{"num_hidden_layers": 11, "hidden_size": 128, "num_attention_heads": 4, "num_key_value_heads": 4, "head_dim": 32, "intermediate_size": 256, "vocab_size": 25888, "hidden_act": "swiglu", "norm": "rmsnorm", "norm_place": "pre", "norm_eps": 1e-05, "positions": "rope", "rope_theta": 10000.0, "rope_fraction": 1.0, "qk_norm": true, "attn_scale": 0.177, "bias": "none", "tie_word_embeddings": false, "parallel_block": false, "init": "trunc", "init_std_qkv": 0.0594, "init_std_o": 0.0594, "init_std_up": 0.0594, "init_std_down": 0.0, "optimizer": "soap_variant", "learning_rate": 0.0169, "lr_mult_qkv": 0.4, "beta1": 0.95, "beta2": 0.99, "lr_head": 0.00785, "max_grad_norm": 2.0, "warmup_steps": 70, "schedule": "wsd", "decay_fraction": 0.8, "decay_shape": "linear", "final_lr_fraction": 0.0, "batch_tokens": 131072, "max_seq_len": 1024, "doc_mask": true, "z_loss": 0.0001, "train_tokens": 300800000, "max_steps": 2295, "dataset": "wikipedia_en"}
Each number is 50 + 10 x the weight over its row's rms, rounded and kept within 0 to 99. Layers, rows and columns count from 0. The size before them is the row's rms in percent of the matrix's.

# k: layer 4 attention key, 128x128, rms 0.129, rows 118-127, columns 0-127
# q: layer 4 attention query, 128x128, rms 0.135, rows 119-127, columns 0-127
# v: layer 4 attention value, 128x128, rms 0.132, rows 96-113, columns 0-127
# o: layer 4 attention output (transposed), 128x128, rms 0.302, rows 96-112, columns 0-127
k118 087:53 60 37 50 54 49 47 46 55 39 61 52 54 44 48 31 43 53 44 38 47 40 61 53 55 64 65 47 47 60 56 64 53 39 49 51 52 44 44 67 58 61 59 50 40 45 61 27 68 62 39 66 51 54 52 68 46 50 52 37 49 63 46 55 59 56 55 49 51 40 53 28 57 30 51 58 47 33 48 53 39 65 70 59 36 45 57 44 60 58 45 37 44 47 42 71 45 40 27 44 64 54 62 52 48 49 48 43 43 43 50 66 62 36 44 58 35 42 53 38 74 35 55 73 48 47 45 48
q119 081:62 36 46 47 29 54 36 44 34 41 31 55 59 36 58 50 60 46 60 51 53 49 53 43 62 42 75 59 41 57 59 67 51 37 54 49 59 38 49 50 42 44 35 49 58 49 56 49 40 50 36 40 57 45 77 41 68 40 50 42 56 49 62 60 68 65 50 64 60 31 45 45 45 47 55 43 57 68 50 48 55 43 41 42 40 40 41 75 48 52 50 47 47 56 45 48 63 49 42 33 59 25 65 56 53 64 28 58 46 46 53 50 44 58 57 50 55 39 38 53 55 47 67 61 53 52 45 45
k119 094:53 53 47 53 43 35 43 49 49 47 46 50 60 52 39 55 50 55 50 56 53 57 39 46 46 33 54 44 69 46 52 44 59 46 62 46 33 41 44 42 56 44 52 59 38 41 65 38 66 37 45 56 51 44 62 65 52 61 23 53 57 50 49 56 54 53 64 46 58 46 60 55 46 38 36 60 59 41 68 59 36 84 60 59 57 59 44 55 44 52 45 62 47 51 61 60 48 27 51 42 66 34 46 55 48 42 45 54 64 51 37 61 48 42 45 27 44 44 43 70 41 33 30 54 40 30 39 50
q120 084:54 45 43 55 56 75 66 46 47 52 56 48 47 49 50 44 59 26 65 48 68 57 38 68 53 41 56 43 58 54 29 42 57 34 48 41 49 44 44 51 51 57 78 59 33 61 59 45 46 52 45 48 53 39 37 56 42 52 55 41 62 43 59 58 64 31 39 43 55 53 50 47 41 35 36 61 45 59 52 49 48 60 73 58 57 45 35 61 52 64 36 53 31 40 49 56 71 43 48 59 49 41 56 44 50 43 39 62 65 28 46 56 60 40 58 47 52 60 29 48 53 50 47 43 36 45 48 49
k120 089:52 45 41 49 34 53 47 32 42 45 58 57 55 52 39 62 50 54 38 49 60 45 60 35 59 43 52 66 54 63 71 45 62 28 48 46 57 31 45 46 55 44 45 43 51 60 49 36 58 56 33 49 45 59 65 69 39 48 40 55 37 46 58 56 39 44 65 52 46 27 59 58 59 52 40 49 53 56 55 63 31 63 54 39 60 32 31 49 56 49 59 48 63 52 57 59 70 33 33 49 43 49 55 60 64 48 41 53 50 50 47 70 36 46 65 30 55 61 50 57 53 42 42 55 43 40 37 48
q121 085:32 55 52 70 54 42 67 54 51 51 28 54 58 63 38 59 47 35 66 42 53 50 37 43 53 36 73 52 46 47 44 59 46 40 41 38 30 51 50 55 54 54 29 35 62 42 57 61 53 48 48 44 50 48 34 73 52 56 41 27 49 59 59 44 53 51 35 67 67 65 52 49 45 26 64 57 44 51 52 51 57 45 55 61 54 63 51 61 56 46 28 41 74 49 54 50 61 56 42 51 50 59 46 46 45 58 56 48 49 59 52 51 73 58 43 46 48 55 57 48 39 55 71 52 51 46 53 48
k121 093:62 50 50 40 51 46 46 46 54 52 60 44 55 66 38 42 68 53 48 58 60 71 63 53 59 51 30 49 47 61 44 55 65 36 51 67 63 52 50 28 55 36 54 66 43 39 51 51 53 49 45 63 45 56 55 55 47 72 56 56 64 52 48 57 48 37 54 32 54 65 28 51 52 49 39 52 45 71 62 63 26 53 55 46 42 62 49 44 48 38 54 44 31 40 36 51 46 63 50 54 34 40 31 59 33 50 47 45 50 49 57 55 27 41 53 39 48 41 44 55 42 49 36 60 39 63 52 57
q122 077:36 38 62 70 51 50 45 52 56 42 38 51 69 63 46 44 71 46 61 53 53 52 43 43 32 38 68 62 44 60 46 63 49 48 52 58 54 46 50 59 59 32 37 31 51 32 69 41 54 45 33 56 61 56 38 55 36 40 45 44 50 41 50 54 52 52 57 71 51 57 60 49 41 37 38 48 48 59 51 47 36 62 55 56 56 59 48 55 52 74 47 48 46 52 46 60 62 40 30 26 57 39 52 65 48 52 36 54 67 53 32 53 60 69 57 47 54 48 54 53 56 43 37 49 56 53 39 41
k122 099:63 41 35 44 52 40 63 36 39 67 54 56 47 53 62 57 41 41 50 60 55 49 42 52 55 32 61 44 43 36 47 41 58 44 49 42 48 51 30 48 39 35 42 60 41 82 55 36 61 51 39 55 55 37 46 53 67 52 44 43 46 60 49 38 45 56 44 52 41 38 50 49 47 54 39 50 66 43 56 68 56 70 49 52 51 53 33 57 41 44 62 61 66 46 44 54 65 43 50 55 61 58 57 51 57 54 54 59 57 59 45 76 52 46 74 30 39 64 53 69 55 42 61 57 41 52 39 39
q123 089:49 63 51 44 48 44 60 56 45 54 50 48 53 49 42 46 43 46 30 35 25 65 33 60 47 59 46 49 50 47 52 45 48 51 45 43 37 61 77 59 46 27 53 56 45 36 42 34 58 38 50 40 44 55 55 50 56 50 51 56 58 51 43 33 54 44 66 39 58 55 49 56 35 32 60 49 52 41 58 60 50 51 44 63 59 49 54 52 58 53 66 50 58 49 41 63 44 52 55 67 74 59 46 51 25 41 44 61 74 65 55 26 65 44 38 48 42 35 60 51 41 45 56 41 57 58 50 35
k123 089:59 56 47 49 48 33 21 50 39 42 52 45 48 33 37 34 61 45 39 58 45 45 43 56 40 46 48 54 39 46 52 62 39 35 43 53 56 42 53 39 37 55 49 42 33 56 72 45 61 54 19 39 46 57 50 58 51 43 56 47 65 53 72 45 35 62 61 65 41 46 43 37 61 44 44 62 42 62 56 48 44 51 61 39 51 58 62 56 70 38 41 52 37 58 51 44 56 56 34 32 47 47 42 57 34 48 31 48 55 42 40 62 43 42 63 53 47 44 45 66 49 54 34 55 59 58 48 47
q124 095:43 43 51 52 30 60 41 58 58 49 61 52 55 51 56 68 52 35 63 58 49 28 50 45 35 58 43 26 55 46 40 54 58 49 45 61 51 38 50 60 56 45 61 65 63 24 54 42 46 44 45 47 68 53 52 52 73 40 77 51 64 58 48 52 48 51 31 55 31 47 38 44 58 52 73 48 66 52 42 57 44 48 55 42 50 53 53 48 42 43 59 54 48 73 47 47 54 27 48 44 49 51 41 46 44 55 51 40 30 54 50 45 49 57 42 45 63 51 63 50 55 51 51 54 63 61 32 32
k124 099:44 46 57 55 56 54 58 36 41 50 53 57 66 40 42 69 48 52 33 57 38 55 67 52 47 49 53 46 53 58 46 48 29 45 46 56 46 53 51 51 53 26 50 41 44 40 50 47 52 32 69 34 44 50 53 62 47 54 44 52 53 32 53 40 47 47 51 52 45 57 55 51 45 46 37 49 55 51 51 55 45 45 40 40 63 58 52 33 30 60 47 70 74 51 41 54 64 65 64 64 78 51 30 62 43 42 38 59 56 53 45 60 58 60 42 52 40 52 62 69 44 44 35 50 48 63 31 70
q125 095:43 52 55 46 47 50 57 41 57 69 56 49 43 69 70 73 50 48 60 38 58 48 46 50 53 50 53 53 47 51 67 43 53 41 53 54 36 55 50 53 54 49 57 49 69 52 53 55 35 53 51 50 54 63 68 55 55 33 59 62 48 49 39 54 52 63 40 33 26 46 52 51 38 67 51 59 51 47 56 51 43 46 39 54 46 48 48 46 31 33 59 47 47 58 32 59 42 48 62 63 48 43 29 51 56 41 49 34 36 56 51 52 39 60 32 44 30 25 53 51 26 50 42 56 45 42 65 74
k125 091:57 52 43 55 62 61 59 59 42 53 52 40 48 65 47 48 57 50 53 40 43 54 69 62 50 37 45 53 60 39 46 57 45 53 51 67 54 73 50 30 55 53 55 66 58 60 55 32 33 37 44 60 40 54 46 52 48 67 45 52 46 65 46 51 45 37 50 42 47 48 54 52 30 48 50 42 64 54 52 56 43 35 44 60 62 56 41 50 61 36 68 46 34 51 53 41 68 25 45 49 37 65 42 46 49 51 49 70 49 47 31 65 54 41 56 32 69 56 75 50 63 56 42 61 53 53 39 58
q126 085:50 37 23 64 43 58 44 54 45 58 52 63 50 25 39 39 52 40 59 41 42 54 49 35 42 51 62 69 44 59 56 45 54 43 45 53 70 53 54 58 38 67 63 48 41 59 54 57 54 59 50 57 57 40 61 46 35 32 58 49 50 38 53 64 38 47 70 54 49 55 56 50 44 57 57 40 56 48 44 66 38 45 48 72 32 54 43 40 39 53 45 39 40 61 67 54 59 48 65 48 38 41 24 59 45 56 39 43 40 51 46 36 55 56 68 50 54 57 50 43 55 49 52 43 70 38 45 46
k126 097:55 52 67 48 31 31 44 42 63 54 48 59 50 53 55 51 53 41 31 44 55 32 65 63 70 49 50 33 48 40 62 57 42 55 67 57 44 46 54 29 58 36 42 52 45 48 41 58 40 50 52 43 35 54 39 54 53 65 39 53 60 57 48 48 59 47 55 41 39 58 62 47 66 34 43 68 51 47 59 48 59 60 51 42 59 71 49 39 49 42 43 54 52 59 46 38 40 60 50 63 39 50 67 59 39 54 50 69 48 32 59 57 40 30 57 41 45 36 51 55 38 59 46 75 55 55 40 64
q127 098:57 54 32 49 55 46 42 45 48 32 51 43 51 55 48 51 57 59 42 39 66 62 43 38 58 31 49 62 73 47 46 33 47 67 60 56 62 61 45 47 41 48 46 49 50 72 36 38 67 47 64 52 45 47 60 51 52 59 43 37 59 49 48 61 52 40 51 64 66 68 41 65 58 37 67 26 39 54 52 48 53 61 81 59 48 54 55 49 37 32 53 47 66 53 59 56 46 58 52 46 59 54 62 39 63 59 54 54 50 43 65 31 44 52 51 41 50 43 38 59 58 60 38 45 46 45 56 56
k127 097:41 29 51 56 32 54 49 51 63 54 49 54 31 37 44 58 45 55 62 48 54 32 40 47 47 57 50 44 44 47 50 28 50 46 44 66 44 39 62 54 52 73 53 63 45 47 49 49 63 55 41 36 73 61 71 45 52 42 33 36 34 44 48 46 61 52 52 38 53 36 50 46 78 60 59 39 48 52 49 35 49 41 54 50 43 72 46 46 41 49 59 42 41 53 57 31 65 55 47 47 36 40 53 57 52 63 50 47 40 50 59 41 26 60 40 57 45 48 30 51 61 44 51 59 43 46 63 55
v96 087:46 22 52 36 64 55 37 49 52 43 52 46 48 57 54 51 68 54 38 46 68 51 51 66 42 32 39 55 52 73 53 50 69 48 44 55 40 58 47 52 46 38 43 50 45 54 47 42 53 59 42 39 51 26 61 23 41 47 48 56 50 55 55 38 52 59 39 59 67 62 55 53 64 52 50 45 40 50 56 51 54 69 61 65 56 42 59 51 54 70 36 56 40 49 59 44 39 54 43 63 47 66 38 34 50 59 48 43 60 52 50 44 56 41 45 61 37 63 53 51 75 27 60 60 53 45 48 41
o96 083:43 66 44 46 62 55 52 47 38 51 54 57 42 51 65 51 46 27 54 23 47 55 48 42 48 35 52 53 48 55 63 49 58 56 47 37 67 49 56 62 28 62 45 55 41 54 29 51 34 50 54 45 52 54 42 48 77 58 48 52 68 35 56 62 48 45 58 63 52 48 42 45 39 58 62 48 38 40 40 44 61 43 37 44 70 40 46 64 70 44 51 28 43 46 57 45 42 45 59 44 40 57 54 35 55 54 34 53 37 49 51 32 35 61 38 56 45 56 59 51 53 63 53 40 51 59 63 32
v97 112:51 41 53 54 60 35 53 36 50 43 38 51 37 44 53 43 56 60 62 64 47 59 52 43 50 47 52 60 57 45 34 43 61 47 55 50 43 46 42 40 65 60 47 41 68 38 56 52 51 57 62 40 46 48 63 49 65 44 48 50 44 34 66 41 56 61 48 45 50 58 36 65 73 43 65 43 62 45 40 55 59 58 53 34 47 38 40 48 54 27 59 60 60 57 46 38 42 65 48 53 52 38 51 35 62 71 62 70 50 70 46 52 62 58 54 43 63 52 44 62 67 57 72 47 29 54 60 63
o97 100:56 58 45 36 51 53 49 46 40 49 49 44 45 26 49 37 40 50 68 58 47 74 46 37 58 54 38 59 57 58 49 40 53 57 44 49 38 49 49 55 49 51 52 39 46 63 42 38 51 36 46 55 45 41 59 42 40 68 59 45 47 52 77 50 56 55 62 42 34 46 61 32 33 71 53 53 48 45 36 60 48 32 32 59 42 40 51 55 54 39 56 73 51 55 40 61 54 50 47 48 58 43 57 42 37 47 43 52 57 46 35 48 33 60 64 77 59 43 40 33 51 55 35 40 43 60 56 53
v98 128:46 56 67 61 52 60 55 20 43 52 41 54 49 54 55 54 37 54 53 64 43 50 68 61 49 47 71 57 57 44 47 50 32 55 51 57 56 49 61 46 58 54 41 53 69 48 57 42 28 66 42 49 41 53 37 69 52 44 47 51 51 48 67 34 61 67 55 36 51 40 47 43 46 60 66 53 62 53 49 46 37 48 39 32 50 47 61 44 49 46 43 69 68 49 41 51 60 59 44 56 29 72 42 59 39 52 61 38 46 63 52 53 56 61 24 47 39 56 54 39 45 43 52 45 46 52 57 64
o98 107:57 57 51 43 59 39 48 41 57 54 59 59 65 48 40 48 37 60 34 47 27 63 58 46 62 51 46 60 33 44 63 49 42 54 39 52 68 63 43 56 39 38 38 35 64 42 43 50 44 50 56 48 57 52 49 42 49 55 39 50 45 62 65 51 27 51 52 57 42 47 46 52 57 36 51 64 60 61 49 67 55 55 30 50 42 49 55 44 59 43 54 42 76 48 56 53 46 38 51 60 50 57 56 52 34 59 54 54 54 62 48 81 36 31 53 48 53 56 60 48 48 26 56 66 71 68 48 48
v99 078:47 56 52 40 58 43 51 57 41 52 53 38 67 54 49 66 36 50 63 44 42 38 44 41 40 47 36 43 47 51 55 60 59 47 57 33 45 56 41 56 52 55 64 32 52 51 43 49 57 38 33 51 59 33 42 37 32 57 44 59 52 71 53 52 57 44 39 59 47 28 52 55 67 44 44 50 62 65 44 35 61 62 55 58 54 51 55 33 78 38 40 51 60 45 68 59 50 50 54 54 53 48 56 43 42 57 54 58 44 42 77 52 52 45 59 47 47 43 48 32 29 56 52 59 72 38 43 33
o99 077:63 71 68 49 18 53 57 62 60 51 57 61 48 66 52 57 55 46 64 47 64 53 34 50 34 74 58 34 43 54 36 58 33 52 42 48 67 38 76 54 38 41 57 49 55 49 57 37 42 49 53 58 52 47 45 51 52 70 48 58 54 54 47 44 65 50 46 55 63 41 48 59 47 49 62 46 45 47 68 33 33 47 50 45 43 41 70 62 46 50 32 47 41 51 41 47 43 53 45 56 40 54 45 54 38 52 59 36 35 43 48 46 59 68 37 50 48 55 47 55 43 56 54 50 39 68 48 52
v100 115:50 73 70 32 56 49 67 47 62 40 52 57 50 56 62 51 50 75 47 22 55 30 55 39 55 41 49 43 35 53 47 51 51 52 47 63 53 54 49 66 61 42 36 43 61 53 34 51 46 55 49 53 43 61 36 44 48 54 42 51 42 51 42 55 40 54 60 54 66 32 51 42 47 54 47 67 37 41 63 43 61 52 54 61 65 63 44 36 43 56 52 41 38 40 59 53 42 58 55 51 44 62 61 61 56 44 48 65 60 34 75 60 57 32 53 42 56 50 33 40 49 48 67 56 52 43 44 45
o100 098:43 73 59 56 49 45 59 49 50 51 53 63 53 63 60 54 53 47 56 56 50 51 52 57 45 29 67 51 28 62 73 31 51 45 61 46 47 48 53 42 61 48 45 56 60 47 51 35 48 50 41 56 45 33 43 56 44 45 46 55 56 51 65 53 77 46 33 47 33 57 47 60 53 48 68 61 44 45 73 56 45 66 47 40 59 61 51 59 37 41 36 62 50 50 60 50 65 45 55 65 44 44 30 45 52 53 60 38 53 40 42 54 32 46 34 36 38 41 65 59 58 50 45 64 35 54 48 41
v101 094:57 35 43 37 58 54 42 61 51 55 51 60 52 45 37 52 54 54 51 51 43 43 54 30 56 57 53 49 15 54 30 42 63 50 35 40 44 63 42 50 48 36 57 60 64 45 44 53 66 52 51 51 48 57 39 50 70 66 64 62 56 59 20 51 54 48 39 57 54 50 48 61 56 52 34 49 47 42 58 52 54 58 37 61 56 46 50 47 58 58 56 45 52 53 54 47 30 50 56 47 64 52 38 43 53 32 55 61 58 42 69 44 63 50 54 65 59 61 42 46 76 25 53 49 60 60 53 47
o101 100:50 57 35 45 29 52 42 56 48 39 49 45 44 42 46 58 54 48 53 54 63 62 49 60 59 57 56 36 58 47 61 49 35 32 49 55 59 48 71 75 33 64 64 51 53 58 49 40 61 48 50 33 52 38 65 35 41 51 44 61 66 23 53 39 65 46 62 44 43 48 51 58 45 50 51 52 34 34 53 45 53 57 52 46 62 47 58 45 62 42 53 64 40 55 41 44 50 23 51 59 59 54 56 58 37 39 48 56 42 44 54 20 59 47 45 66 47 42 59 47 56 51 34 51 32 40 59 43
v102 100:51 57 63 58 28 45 45 52 59 55 44 45 58 72 48 50 45 67 42 26 52 51 40 70 53 57 45 31 39 48 43 49 37 40 47 58 70 45 72 52 71 57 35 53 59 66 56 44 62 65 44 45 33 55 38 40 61 45 39 64 49 57 47 49 67 48 49 51 59 58 58 41 43 42 45 53 29 43 58 38 45 47 55 40 47 64 63 37 52 46 41 45 30 36 67 56 56 54 39 53 41 51 54 47 49 70 42 41 59 42 59 39 53 54 59 52 63 49 34 49 53 48 47 39 39 58 52 56
o102 100:58 60 52 69 68 32 67 47 46 56 36 56 39 55 54 35 58 45 54 35 46 54 65 60 49 55 53 59 52 48 58 63 43 46 49 28 47 41 45 59 66 59 50 48 55 37 35 39 58 61 42 64 57 65 68 56 43 46 63 54 66 48 57 43 69 49 47 66 45 58 49 41 59 39 57 52 55 44 49 48 65 46 55 35 57 66 65 64 68 58 39 59 36 37 52 51 57 36 61 63 52 39 57 53 32 47 48 34 49 48 56 45 49 34 42 56 54 32 57 26 44 36 52 49 57 50 54 56
v103 115:37 39 37 53 33 41 35 62 41 62 53 37 51 63 43 61 51 49 44 51 59 48 44 46 37 45 46 45 55 38 51 45 43 61 60 56 56 41 61 62 34 50 57 60 51 82 68 47 45 56 50 62 47 33 44 55 38 31 66 55 48 45 41 53 36 38 52 32 57 58 55 39 31 49 43 40 46 47 51 57 38 62 41 55 65 61 53 51 39 53 54 55 32 45 30 55 34 37 45 52 57 42 37 46 44 35 51 37 51 62 42 48 62 44 49 54 60 68 39 43 53 61 65 42 54 40 40 69
o103 105:47 55 57 59 52 32 61 40 47 57 49 37 54 42 45 57 48 55 41 39 43 71 65 55 44 39 58 40 55 36 43 40 53 49 57 48 44 46 57 50 51 60 53 33 45 45 43 46 58 41 56 39 55 59 43 59 63 48 50 72 37 54 19 49 43 39 52 47 60 58 41 49 46 46 69 48 76 32 70 50 53 34 55 40 53 56 40 38 51 45 71 44 44 50 47 68 46 56 39 70 76 51 37 56 58 50 58 57 43 59 52 42 54 52 46 51 42 31 60 47 39 62 46 54 53 35 68 46
v104 108:43 50 44 57 47 40 61 53 59 55 52 45 46 73 59 39 52 56 42 57 56 44 40 59 45 46 33 48 50 48 61 60 66 51 48 60 45 38 47 41 50 55 48 55 62 57 55 38 44 47 44 59 54 55 57 34 48 27 36 64 46 48 60 27 59 52 53 22 65 28 35 45 46 53 55 60 40 33 57 60 39 47 47 61 52 51 59 55 52 47 51 55 38 32 51 60 42 52 34 42 38 44 49 56 71 42 45 42 56 41 44 81 43 42 40 71 52 65 35 31 54 49 46 58 59 48 46 55
o104 091:57 49 55 57 60 36 58 26 56 46 48 56 60 58 65 49 46 46 46 35 37 37 60 63 55 40 57 28 52 42 39 38 46 58 62 67 66 35 51 53 64 51 38 33 56 46 53 59 60 47 73 39 53 48 55 52 65 28 67 45 53 60 57 69 63 59 41 54 66 46 53 49 46 49 70 55 71 32 45 47 60 40 44 51 61 50 57 51 53 36 39 55 65 43 59 36 63 50 46 59 52 57 52 33 53 62 65 68 55 50 61 53 42 59 60 48 59 42 56 49 46 53 59 53 45 52 55 52
v105 105:47 53 49 49 42 45 44 57 51 46 48 61 30 61 60 61 48 50 55 46 42 47 51 50 79 57 62 61 64 56 52 61 58 51 53 61 58 58 57 71 48 55 36 47 37 35 46 57 46 36 31 40 57 52 43 54 61 38 40 57 46 35 52 45 43 50 45 59 52 55 59 53 53 41 55 43 63 50 46 50 53 46 32 60 41 51 41 35 56 60 37 48 59 55 47 45 65 42 61 49 64 55 54 59 34 43 57 65 40 65 50 41 38 63 51 41 46 32 70 62 28 28 42 69 61 51 49 25
o105 093:37 43 54 54 54 57 47 63 65 28 55 63 56 60 45 52 43 61 48 51 44 60 43 66 45 41 39 54 40 59 37 61 52 64 47 46 60 49 49 49 51 42 64 56 57 54 52 71 47 50 20 46 30 59 35 44 48 45 40 47 53 64 46 44 50 42 39 45 38 49 33 70 65 53 22 49 47 56 39 29 52 51 52 31 44 34 54 45 60 50 59 55 44 48 40 44 44 58 55 38 20 60 52 49 55 40 48 57 50 61 53 64 35 57 55 37 43 53 49 55 55 45 50 45 42 70 50 60
v106 110:48 62 59 49 59 69 61 38 50 54 53 56 55 58 50 50 50 46 25 48 62 41 40 61 44 55 54 57 35 34 51 71 37 59 48 56 66 59 41 31 48 38 33 51 64 45 49 40 40 56 65 52 45 47 61 46 50 56 36 51 64 62 52 63 53 77 39 40 63 44 61 53 52 55 59 59 46 43 50 55 65 61 59 51 66 55 80 60 48 45 62 57 61 40 60 40 47 52 43 57 56 56 51 50 47 55 45 49 45 46 49 71 57 38 46 58 43 69 40 52 46 43 32 53 72 46 39 50
o106 092:51 53 49 61 49 47 52 45 52 67 46 44 37 58 60 36 41 54 45 43 56 46 53 52 77 55 45 39 47 49 49 63 40 63 53 50 60 51 51 45 46 54 36 63 64 46 35 43 43 44 53 41 46 53 58 60 58 50 45 45 43 40 69 48 55 39 60 56 39 45 36 49 39 37 70 60 55 13 38 59 36 60 52 48 61 36 56 65 40 51 52 49 69 54 70 48 59 49 56 64 52 54 54 48 64 43 62 72 55 43 55 59 66 37 45 54 47 72 52 53 66 53 66 64 41 56 51 36
v107 116:44 25 34 61 59 55 46 58 52 52 28 53 49 66 40 41 49 30 60 74 61 48 57 54 51 62 46 47 59 58 48 45 70 38 50 53 30 56 45 56 51 40 29 45 47 59 42 64 54 56 42 50 48 51 48 62 38 59 69 42 52 58 46 51 44 49 59 64 49 56 46 62 46 51 51 39 52 62 40 53 46 66 46 50 46 48 45 53 58 64 47 57 66 48 30 60 46 57 44 42 44 59 40 57 52 47 55 44 45 75 41 40 23 73 55 44 43 51 69 54 43 52 47 44 46 51 64 35
o107 097:56 42 45 68 54 54 54 65 55 34 54 56 46 41 56 48 46 74 50 53 43 57 45 30 53 37 64 51 45 57 50 59 54 53 68 36 63 49 39 58 33 58 48 41 68 53 59 60 59 52 56 53 41 49 52 38 53 48 43 47 44 50 41 58 24 51 48 52 55 42 64 55 52 57 63 32 66 50 50 58 52 39 39 44 54 21 34 53 41 49 51 41 52 55 50 26 58 48 51 35 39 49 33 56 49 42 37 41 33 46 34 40 23 44 61 52 44 71 57 43 51 51 55 56 53 57 46 66
v108 092:60 40 62 44 52 60 58 24 39 73 52 39 50 44 49 61 45 60 57 53 28 23 60 62 44 53 47 49 47 42 57 42 45 55 50 52 42 49 57 50 52 38 59 57 62 51 55 33 32 51 59 41 66 46 50 52 41 57 39 55 45 53 62 57 70 44 58 53 54 35 48 45 57 38 70 63 56 52 61 73 47 45 33 51 50 38 55 43 37 43 49 39 62 47 50 54 55 44 46 61 47 60 51 56 65 58 52 38 58 54 71 70 58 48 59 48 43 69 43 44 41 49 56 49 67 33 64 55
o108 081:36 57 60 43 37 45 52 37 62 58 62 55 59 59 51 50 43 56 26 40 36 42 53 49 74 59 61 55 35 60 55 33 40 31 44 50 36 55 72 47 48 33 50 66 47 50 52 38 47 28 64 43 40 45 50 44 56 56 46 42 41 61 44 47 39 58 50 51 58 39 41 57 33 47 34 62 56 46 41 45 52 38 43 47 52 60 41 58 47 36 42 67 75 45 56 48 34 48 58 62 51 58 36 32 34 53 61 39 47 67 52 43 62 37 56 46 51 59 51 56 57 46 38 52 53 52 45 63
v109 089:43 47 54 58 58 62 54 65 28 42 52 37 47 41 36 48 40 60 48 37 71 47 42 47 65 52 35 39 58 52 46 46 73 29 52 52 44 58 41 46 53 50 41 50 34 46 44 65 76 44 53 54 32 65 60 41 49 52 62 31 59 56 26 54 39 51 46 56 52 58 73 48 53 50 61 41 44 47 52 34 61 50 49 46 47 58 49 67 39 43 56 59 40 69 44 53 54 42 52 45 64 67 40 45 58 53 40 50 51 44 50 39 54 46 46 23 55 48 57 47 55 32 52 64 51 45 46 40
o109 093:48 40 44 34 56 60 49 70 53 55 34 59 23 48 56 60 56 55 54 26 61 67 49 42 40 40 74 58 40 46 57 72 42 49 55 45 28 61 37 32 55 52 28 71 48 52 55 59 48 44 45 66 44 58 50 54 50 39 42 61 52 48 38 52 39 48 43 59 46 54 59 44 56 43 42 59 47 48 48 62 47 44 59 52 52 34 47 42 53 38 48 53 52 42 31 54 64 51 51 53 54 51 50 60 47 49 52 76 40 49 46 41 75 64 38 52 49 60 59 59 50 63 50 52 54 41 64 57
v110 090:35 30 42 18 74 44 48 57 62 47 45 42 45 45 55 63 57 60 54 45 53 48 62 41 48 44 46 59 53 53 26 33 53 57 63 63 41 59 39 67 44 42 32 47 49 54 65 64 65 59 57 36 63 62 48 52 51 43 65 44 54 31 50 38 43 45 40 45 56 53 47 62 38 44 43 34 52 38 45 35 48 47 59 40 50 50 42 49 74 62 51 45 41 59 49 39 37 60 46 57 48 43 50 60 66 51 47 58 56 51 50 61 41 55 46 34 53 51 35 58 49 51 40 42 42 63 66 42
o110 086:57 47 63 37 58 59 59 63 45 56 44 72 50 31 49 40 51 33 71 56 64 58 50 50 52 08 42 62 49 67 37 22 37 40 56 61 50 47 47 56 46 62 61 52 48 58 44 43 44 62 71 61 58 58 46 47 49 46 52 49 45 48 41 40 62 56 36 40 46 58 47 42 54 62 45 40 54 60 39 47 50 44 54 49 55 32 44 42 54 45 49 50 38 52 53 60 67 37 64 60 51 38 57 52 56 49 55 41 39 62 51 57 39 60 51 49 59 53 50 51 43 58 59 39 33 57 67 43
v111 107:36 46 38 70 44 40 51 65 39 55 37 63 45 66 36 38 33 41 53 52 46 62 55 59 40 66 52 77 57 44 40 49 59 52 61 50 54 46 53 49 49 60 50 47 43 51 53 49 58 54 30 51 56 60 49 57 42 36 59 58 53 40 48 35 47 43 54 62 47 75 45 54 44 45 44 47 55 64 42 37 64 46 32 35 71 57 45 54 75 64 33 48 68 60 51 63 64 45 51 62 46 59 57 60 44 38 53 59 55 42 48 50 39 58 53 47 48 34 68 58 49 36 56 52 52 39 40 39
o111 096:42 50 31 50 48 46 37 53 49 22 53 34 34 52 50 58 47 69 56 58 35 48 55 48 37 47 41 67 37 45 38 56 47 68 38 41 65 52 44 57 48 52 62 43 44 31 58 60 47 56 53 52 57 71 34 42 59 51 45 64 37 48 52 52 53 58 57 54 43 36 51 58 59 42 55 38 66 50 33 45 46 49 60 43 34 44 53 27 39 67 49 42 31 35 50 34 48 56 56 35 47 39 63 52 45 52 56 65 40 51 48 54 62 70 48 46 52 33 59 41 53 37 62 61 51 54 58 53
v112 097:65 61 48 52 35 57 35 45 32 59 44 48 44 54 54 43 51 37 53 35 54 32 50 50 41 52 46 41 40 66 75 57 44 39 46 47 44 52 49 55 44 38 42 50 52 58 53 37 37 43 38 28 39 57 49 30 49 46 56 39 41 55 40 37 44 41 60 41 46 26 53 37 34 71 54 49 38 61 62 52 37 25 46 52 45 54 54 53 42 54 45 41 29 44 44 64 55 42 44 49 57 52 51 58 31 37 40 42 51 42 59 57 59 34 59 62 52 42 52 35 48 52 73 37 48 55 44 60
o112 091:21 44 45 61 45 37 48 58 49 46 51 61 67 72 40 58 52 39 45 53 42 37 29 48 44 43 48 46 63 56 59 67 64 55 62 46 40 48 52 60 48 37 26 54 36 47 44 57 62 49 41 54 30 54 55 65 41 53 41 43 37 59 55 50 64 54 52 54 65 47 60 51 55 46 47 47 59 44 62 42 60 54 60 55 63 58 62 52 40 56 46 31 51 61 53 51 58 26 52 49 53 59 50 44 45 54 30 34 54 73 47 50 54 46 50 37 38 38 55 64 33 39 46 51 61 48 53 34
v113 103:60 54 58 69 36 54 64 40 49 57 31 50 44 56 37 45 47 45 54 72 50 66 42 66 44 53 53 46 48 37 49 51 45 49 38 44 48 62 61 45 59 46 49 59 44 52 47 46 43 56 37 61 55 50 42 69 54 52 42 50 72 57 52 42 59 58 61 61 45 49 68 50 41 52 69 37 53 63 54 29 68 47 38 48 50 48 57 46 55 39 33 48 43 47 47 53 79 67 47 55 32 64 53 48 31 62 55 41 50 46 31 49 52 68 66 44 49 48 66 37 67 58 56 34 40 43 54 55